Part of a small language model's weights: 3 heads of 32, 3.11M parameters.
Each number is 128 + 32 x the weight over the matrix's rms, rounded and kept within 0 to 255. Layers, rows and columns count from 0. Numbers have three digits each.

# gate: layer 5 MLP gate, 256x96, rms 0.226, rows 229-255, columns 0-95
# up: layer 5 MLP up, 256x96, rms 0.231, rows 229-255, columns 0-95
# down: layer 5 MLP down (transposed), 256x96, rms 0.224, rows 229-255, columns 0-95
gate229:095152146099148117139190159142131174098144105115128097083148069146158069156146136151136144114145208163130115086146150134140094118103114144101113127110063123119096102064099133104099119126117103113109150181165113069152074176108215077096098080129111095118066148127137166116138069182067138107
up229:106176147146095130140135094144089135117146147140112118187178131084147153185119145084108106119082130115095156075131105085115110190134132118198119084122092077150148153083108078185132181105100156117137100126074147142110071129144118110154134112090120151165149143148165115073149149094123135144
down229:147120173085158159095138087222135176117129133133085167080092104137131073135139131133083097070155121140113088134153164124135163119086096167101153188110137140090117118140122143099107121131116127111173131021136150126098093178127108124126128178157155136094103118162159100117119065140144113067
gate230:116191142192152154113151104171088099156140101083180142113153130115135127129163089134162160074119120130112143122128160129160125164147062145148098225133136132177112111133097123164106095106145145212145124117215103128104098122074140078069183152147148166126117101099127107140081091173103113147
up230:132184113129097097113121097175124174153131093096117143111095123138127140110117128071134121161104126088119162113136177176078140153136104140087143111117074098115114174153168117087155170163096102132091202164102173147150137139106174082158148082148212065052090157159116197081200051109050159131
down230:145139078131115186125136147193153119074148102126193133082124138144129131140107158080121082043143090156129169140134141094162159158125146157106178126138157188114158103159122122165120077106121149193161084106090138158103091095115152070087167181169097138139162145089108041177134122119138146117
gate231:127119124095151208086164151103188164154038066132178190098157129100119135134153160098125126110088168147147136084077133065124128103110130111154141121133164119167147055108144128142142071097139118151139175089143123156173117088135125121115113139179114079076125128115113058154083116115129103066
up231:119128107089045112115189096111060051081156103114137093110101140175139100136135117136141135131185130062142082141139112141135106098191097145079104111099110125140126169151143136142077091107101154152128131163169134111075168119110117166183201151126089123183107147110106113147137114151129143107
down231:065181140157124083104096164127110129130187167124114094136143105127138189099143131102112179151130122154107173134128100130126151178197168150146126094127115116113074164141101137172124141110092140107166141210169144087172153132146119081085093129142165123083168116144094208117088149147130120119
gate232:105105110190173155148145130167112177116131095121111182138175136105120120177146151172182177071111168092106171161133148113128122128065132158073115183146135134149106115072087124110198106099122160055100130098171089126075096166075154112142089097103147107083192109153144136164120126139095181164
up232:047157134133125132176089173105185106142107140150106101092123117118115116149136106132115111152163166095129133155116160153133129127084198099119044095151066125124080152154160177093182175084105123157217096103143094103105090080086151165193175056130079145157076212130071129184151074113151131100
down232:152101113154108178163111174127138142148118161077150147176155092076178163115148140152202140111142149161132150108108159138187188075120131045117149104144127111196096034146058129136102157132105154112092144132159106063148055065114097136112136154104146129110167121108157119188116094132090186113
gate233:063169163110149094124181144142124169152177098130131109122109114087160087119209166155141134101099183142069157151107153156126128138152070182032155195143112132177100152071153101125136154136161109134187179147152148159126110137061146102090119116109100128175120149174139160145148077194086145125
up233:081182153136106104074142078122141174186133164116087146141125151094111112144153183114099068110093121120112084159184185156087100106191181145107133096149065197068147154179141131153159143072153177129137154110089142077120150125123148087086114099110104105179142133092118118133206136115122119109
down233:171138233098096131120148164192126186131153094135123138125101138136148157155104134058157038098116127147085125170160135105107156128129166134123152175091143143131087129110157107146175110142160166113136071102107124164110111161153106078088147119086106170111110093137203097126183153124157164148
gate234:081122137158108157131138140150175142141130146163103137174103145099096178149148108155148193143111134111140132133115144108136093141129155168148109150161129124158139190099143093132126068114066144219194173109154159121123134096087165154044130144137087077093135225142082106152152135147107096119
up234:105084145145137145138129059147120109185146140076048085145168167096159179110149157094145174127144122088146084165091189099213127145135193155079102139169130121121160088087144156116131034118096170179101109137156127156140102107130125144105178153124142113080151145123094146130134143109127161165
down234:102110143163119137142100089091173152118140149105166161128169094127123144155107146113123117146152070160124116133151094120161103128111119124105139114086121093170124083164118102096070170210127101076175144083102126158138109111163053102123139148148154047149121145103141163068178125170157084139
gate235:112139112146116152179160164177130123177104099080100131123017103126093103083153128122161168154158126121144163150182110180180103129145138133141093114094166207116085070139114109151126079064185126166181113117166124091102202099142097109107129123119182075175102179180087125153140130084121136130
up235:093073106161136192146139110123072124153092138145064135171151141157146157090103081106086107085169148121132133145160153110136138093145151152117110158177171183085146102192128222076110175155130148130126011172129140104151145142065114203157187094150147056053171064114132145141141154133108208148
down235:163164108088174119103168100138215131123217163130124155125126117171090127147109086094159104122113149156103085178150172196142169121149099061094133146113162092168151119060162177140150085142136136131110149135102072169109163183156094074023154073159112122171123134114073137183129116148174080108
gate236:150167088112171189086080123124099131154106136124118093165145110111081093147119122114138160109038166125138118090126095165107075069106113099123144173146107152213098158117143118119141139074134120122100135127151138161111101152174133122118160121120212084095130112181140117152103102143090125165
up236:151111133131113111102161169122162121128146095102129123049129054123152128150127105110111124131105118143201116205186068114150135086118160134131108133113116132121134132177081157154124113132117113115026141121141157167184141109100094135116112170128134158185140124062097156126123126126115151087
down236:149145125143060116174111173182117099167163100122135172188141119119111085069096108090146144168147111133061090050075113141118149129171111128106093133087077123109126138113106095105101164113146147087170130165156118076147162128113160099125098096123130163103112148173108111136145113141137121176
gate237:159120133134060159106137181220111114094131112141121166126068108144135142064205097146138132135134092106123139129163198079156081065128174208081068171178163160087123176082128115189131191096110180145123154071155096151113174129080076111089090150085149130184124164115141059136169137045118124151
up237:094056189112113135163132103053198167174169138132132120118124191182054124213121081113123142105158138152085129110139162097130089141180131043207106142139160162087113097135154089142097093151143160070168103098121141135187087144112124141132072135135141113155101000180105159111153107164194127044
down237:021082173120167130091172210129173130116135214090159150200120160152096149155168133143152146118112119123156096113141140170140091128116182137163132049091178135057030109080122170163195143172134104108093134171092082118106164122151056191175117150091127095109076091095140130159054168156122133185
gate238:126106098144157170121144112132166134228129146130110086149149104100106111113169151147235076102154165168076150109078140105113117180129119141138129088126165109129119126059158155118111121107139074125111130187110115160173154060150124128154173154083150188129082129140131163131141177165091135132
up238:155079143123157064167165111146182120136168151130095111115160106178113121165138136129125125151153149148147133099113118102105098152150165137033101070130143104116131173105109184178119103160161141074093145153099169144113074150099102202094100155157129142206154185087125141154120170135100103138
down238:103136114137078161176080132133061167106096114088119118070152100111133148134087103087150094140135102166133085103124156148142131152120106168132136136103127102099142135177180160112143184110146158123178137166103083138185105114102136071106125116091150141154153150134102041113147059151161171071
gate239:148176114126121148096189164155129135141159144206123074144129140137164067111135110127144179164133159168122105105086089143143087116105163120063114132132099126158127182107137139153197144098170137137144180070146138245087092128115115093072124149147163119131108142149121116171124234160090139073
up239:155130104107114105135085160114112154142121050076136092020130098152104098095123154082158138056136158088155146137163184089134126169155158145180116095152147199056051125117151091114137127125110125152217115173117139116124074063059115137130142114135106164130134059134138187010192113140196158152
down239:134144116091101112180097178190220099120149097092149136065075089131148122119085140122127110182109073114145134135123120153153108085144106105117151151168176079083148156205090171152168090138154152143094131143146162099169123145151084088133124121079074189177157112131128095129111114153144138203
gate240:171170113131204169112182098182167126101158119129135145148135152061141123146157066127183107087139099126130102136148112087139072147131165153104154120120112102168121144124096108172094081129152110135075167129114120124130110080154129069103172131177126152146108162134122054148117145121118133119
up240:131166118147122078105110177156141113132126095120143111111158172171119096112101082128137125145150117086095036095127141152140064136127155094171151118129128174172176131138140129149095082093091141122155164134122145172123122151141176144130103114170123110138123161145139165081087095109164068126
down240:112123089093148138166132111122120127087114157136116115157145171088159180141102146161153160094112129145110122161119115110126155183175094096098157147126116186150136080131125159093149119188159148147103128180098112131167122190075106135193141121165098184069128131081155116099130146148098089128
gate241:114116050169139145115111106128230088168089154101172106138073144102090113109173175126171180133176179167164094052136112133107110120143093128161116092095159119109173094151100153137144081077065184133135136130160127127066154101083109132140132038154090088112092131170141111199107149135141103127
up241:102109076121105203093148114122139069129089120085065083120083167199156182161141141111134161145141134089210139146166169121133128066153085123135154105083191166158237103176147112150097156070097075124139110146145125144163147110162181150154154145121121137113170111120118088173100166164099113135
down241:108140147079081089192125132131116191095135094122153091114172070125175135119115077157156097182147149098060167167119126110138174180111171106083091153115105110102095152066091117098102140068124115182137105085124113141115083178098121124079077173083153148112146034158164208092154069160103101131
gate242:103131175058145108124111134112157158102092126116126102132123152139135139176152154127152141133122177082116133138119065136075114130152094176089123091122105166112051143089108132142111078099119146133155110118182114157159089144156144079072100122110150070116119152123099083160065125196124152160
up242:147125131065125147142102118119101129132232152144141188155131114150146169142124146105159140167076132108166202111144125173164158101112167092109108145144186207175092114137172120092120091126155143143105129127129148167041115159148157151134124147123103171156091102129083121139102115121106144108
down242:101114086152104122133137136063144093126125132160135108159093111113080175080128115105126091117193133181065113166118093128130118070182097145128108146087088060155125118109139133137131148121196153137159102172165134124170160097142118117123132104125063118148122180137124132138132130187141105146
gate243:118132101084133212190166144138122066145100114087136139195117146185122123156144074135146089115094154185197160144153086116144071140146141092126136207163136160142148115078119139133090119116140115096122094100114114137101054110142085159174171160177147098143158101148104074145097167105091069100
up243:180115155161109114109099114076200144164151185132122109064107157088145116088104156167139150139084144121085110074135151163075165113184123131187149123116124125148119144124086205151174181147082132151151150112146129126128097147152104121195116108140119118162098103128098108103148126159095131146
down243:105145123123119129131172120163066119145095055081164103117112161196135069145163168120123093075084127073131116120171050111126062090173078126098112171087095080101099112180137053135095107104161132093156075117080106091094145139110137126136181145119142130110151178135100119133161130085140144119
gate244:120140092089180127144198095143162117147095159128100151143128139152129088147190087073100146143140151114131168122123112148074030183080176123087158158162123099122181147136132179150156118126110190092113110078130142142134115160120100101106128178100143135161198114171097037121076155151106111112
up244:089152133149077096179133133125047176085053197127132081179118153163127124141138140141112148166141116122148133126130168121104096119125122092082126108143134177128101116188115167122137164076152090114150153112120137139150184159120118113092220122144059131128120133117105213104164142181091142187
down244:122103139101144185136083160142167129114082083169170137088123089174117136154133160110118101101111142119141141131112168142129121180111164094172115114132092202161047092070117203115131078128108130228124156061119099114086155076140108208136116133145139085143114149124155103144151095072147129131
gate245:089123132154143156056122173109132153090169146144135158105093113145148061081167132145163103144105142106089126111110074156093105095148062198071137114091115142109161185152115115152062093074193121158123167120160119146131151131124141119084074146139100060117140137146106118113087157194121105126
up245:082157125121126106106153162148133159130133088132105077196085132209133124147127125119089121141094105132120087144094168174185131146115136144134108112086142088096118184112141180068087158063183169173065100094144135115081102126131151116102127185156165121115161136109088219158139088135138144172
down245:168083079140084156144138124169185121238136094107165166074129090089143154104139188067158094116155140147137166102176133123132122082121160117122134128152134106112140051159163119159139094146051125099145119172121143106154133181124166178116157103092144126161132118141162094099159079106138164172
gate246:136152111091097058096102118152090155125125136187201096126111178132157094153152135146173134129096165123131112144142151138160137139073151125046129088102119146168098169075132111180177108136165073126157157141120156178083102132140102099113068075104159135158113078172113075104128122123164136061
up246:137147086078136183124095114073147112187115162090164167151079135129123169210096120140149144130072155086099163070096114052127096112117102144167091183122153086148111142127140110124154137151151145117073156127112112093128157072119112111141096122161140101122157158128129086143109111095160110087
down246:088124127188097157184125143143108104113142112146168083147150089169123155128106082154133148149094189182139091130091109179123200127125095134104153121137112139132162167133097189074126128117150139134122207181118130190098192139086147087036085081101138122127138110123096138141131098152133110099
gate247:084200126163101119174148115126183120164178101165148144165153171083161151139184079125141090154128089161132125154111163168117094130153156156105096113188101149135077084125110118126109160120119140087132143147113193185129157176098128137100145144165137077140166151122118153176117160115094089122
up247:163150128098069144092095080112139140144146132124108106125154151090093151154144139153145110163103147097144160105117149099128127087049090144138161128142147100116093155122119152156057160094138092112102174128111174185052081154137107105103118081083126191132112132154165174109098108184106130103
down247:126065155129158133120094131056089128040154109123164138130111157159142170127104091081146194145190093103063147065080171100124104115118138128138081142130119143132094132125117136143131134116140179168175155127153207140110153144132150148119129150114131105124135160090093124147124100173142108173
gate248:129130106141121143139167130131180127154085177096166222089161176162149118138155108110129144131118113124124193160117064143121075089073120142143193198168186119102150114110132129231112116119127163140115139103137142213104095132167099140113058154115107113155147146118130126172054070164117110152
up248:122125114102150150142132148139139094156084101117118130097141149101124179136161100084087130169153089155135181088099155185182093093171133129158125084166172107162132124111146112131117112101166188115069138119149122169138118112157069148170097072184068098120184154101067134204124182114128133098
down248:142114099100138161117167112114090104047153121132097090196097150073152094127109137053145124152166175156119101163130161194105153126170168100151104076116102095108129121158115120100142139117096070152114120070142091080086125150162095100080166107110096146173151133215177140085178107076146120139
gate249:096105137148179117165132159130228137099154101120183169154141095120147119152145170129132136176142095100139133157128101149147105184144150170140033059156110142120142115098170125120133083128094175175117104122101131164119142131115139147082138144130124058148180136163073122144163161071064161101
up249:132105154132189097148135203138180108106122119138135169163104155167179087086129157105136120112142095119127128151111139218215078168119119149107125061121109149138127091107136108143161068157155167162089104127124152153159161134145152172122113111145115079087126113104071106138180162060139141118
down249:101151135162094151141069118116144124114113165107119128146114115090160109139138122188119140168095138180131098160127110116168115130102104110166165138063131100156145097135146157128109154175098161118113165088110115115140085200122050084159165165092160189138106102142126114088125099190131105138
gate250:088190064077127128133113131118167138112106162129135117153047185106155118088211140130152147122111147091092122112109156104063075105148142102098106060174121125171123121122114162082151196090120142124094120138135129086128137173093089130127085099146137033165158094151154133168112157102150159184
up250:187152159168093171132112099127131147101123107157190104139091180098121120195104154166133128123129146145169132130107093145177190109159121163125180076133122149155150111132177205164054151079109098174141148154132170121083067098150105126091231126126114113138098153095130127078141118210152110115
down250:152105133162131103121193199085174140157172088109068167144177091153164131117081126124156173144084109164159146120154078184178148115136085133159084148120131161133154118102118037134092072145099095065146126170197181166142145108159115127133129108145104155120136157129095147161146109168186154092
gate251:145112143063148123121145080165118082098155167157088139133151118152108119123145116144174157114127093196082116168116018103112110155096122157101152191102139115089096150114131093145108131156137152118094106195174049125170105127086150072120083177156143146115144148122123158185080135104121070141
up251:133092118127141141120094180162116137188159149103118121144116198102065124103138132163173178113080096058121119121151100116106100119086096131104100141165148116139141142130144147130120164122209097140090105200154154157071086088155140112124103174104126145159120203173097233132162145126143156164
down251:111159118131112091094063192137117119100143147130116101110150073119084223073103065182163130142129117123161157136147122119115145127167150097138145126111137155183094139064110103149156144130136143101143107147161123168143140123071113166130059115138179107052096108111086138072065090180129167122
gate252:130167094150147159130147182132166141152069147153098156038079131173140130156121135144159163128129188136109121160119086120152133181085145180127122147131073141109101105109129140112140102182132134117090138146142124126181172115104105162117139134078166097156171116174132130164101143081154108123
up252:149098107136148144086147136130167137135126108083131154145160147161137107129148092151121105181152147097108095164156118119114118191099103164129108155150124081105196096098087152103172178151154149120092104083146133159119094127121122144028126144103176076147153108129118126110134116095133167082
down252:098137115156127117091128153158130123137152136149148128103149198164134112138122131156133086089111123083124129139086066078149133110137135156148131114135157157095116131171111129059159093073089136200166151106121156161089149080160122166108100168146129144135087106161127120150147158149070100175
gate253:119108127137095095150118088195104115157170112144162117111136162119139135142133108116176136092150088152109147133112116124126126132097140120124076173096162102163133111147132165086144127124122235136181069149139146096098165098115160075107120122110115132141083106124167178199018127087066116133
up253:122127157107148123068113095156154082109157070139164124100141081095112129054121131102139088129178118097120160201127167106100125143146122107160138128146142144060138047107126125106126116122194154175091113117155074148097118138100143103075127112164127083125084052138129141119114118102155110071
down253:076151133137125117162091081060129082108084138108139148173129119126238150128120124172160125147082093127140133090130139154099190186121102164161066110126128147076115159161148101106114150142150181098191091102137102153145113158171136122115106130112135164121113128145123133075144153124148104171
gate254:113159090092096131112191127152205120105089073094138175087140073084131141117173151112115134152143085154084140068191146147064149104121174186131128122109134157157057067115080088157124126121143132138169157133188126145138166167074175089092128079165156080123135114119128142131081111103074174142
up254:098093218142175099150205105091151092121115079118123149108158112163195084183144059162194099111149130155096114152136119144194133159107107155042137144157152166144126119135113102087146087173131118200087139115154123106137123146089137139047107103132110129131116150101136107105109125107171071116
down254:106122122135106157113112122143074133126117177118136128116129162163098160087119111138119130123135111086124063134040152137076115126133131102156185144072095080176117125104129115112142097139132061081156164167184110061091123142164088084212059104072062181171100150107134123117123165160079051108
gate255:150152060105154129157157113124159094141112125158138122118150148129121109158155095125158085129091075103145068123116094155142083134109148181086151119144184146112095138092121153201131145122162124121093083088167123173098093168077098141077121117157141101231111137079092102168086160131120108033
up255:137123133158061181078127219124128159070152131127118088125117118116113089142147136115096174181125139114094093054147076094120112124144117089088077114082091090051154094201152193185137169151126122147116128139128142147103167168111151095075125074118161150194094138131201106078136145138156152124
down255:117105115140079066118145123134115126173155123112137103150140091132135119163114131168144036098125100115111104137107138120173145186127168132146146057096177126055122179052115147158145120104101099123114106113077139179085068156110152207150105127159159115170059121123096103158182161127063119106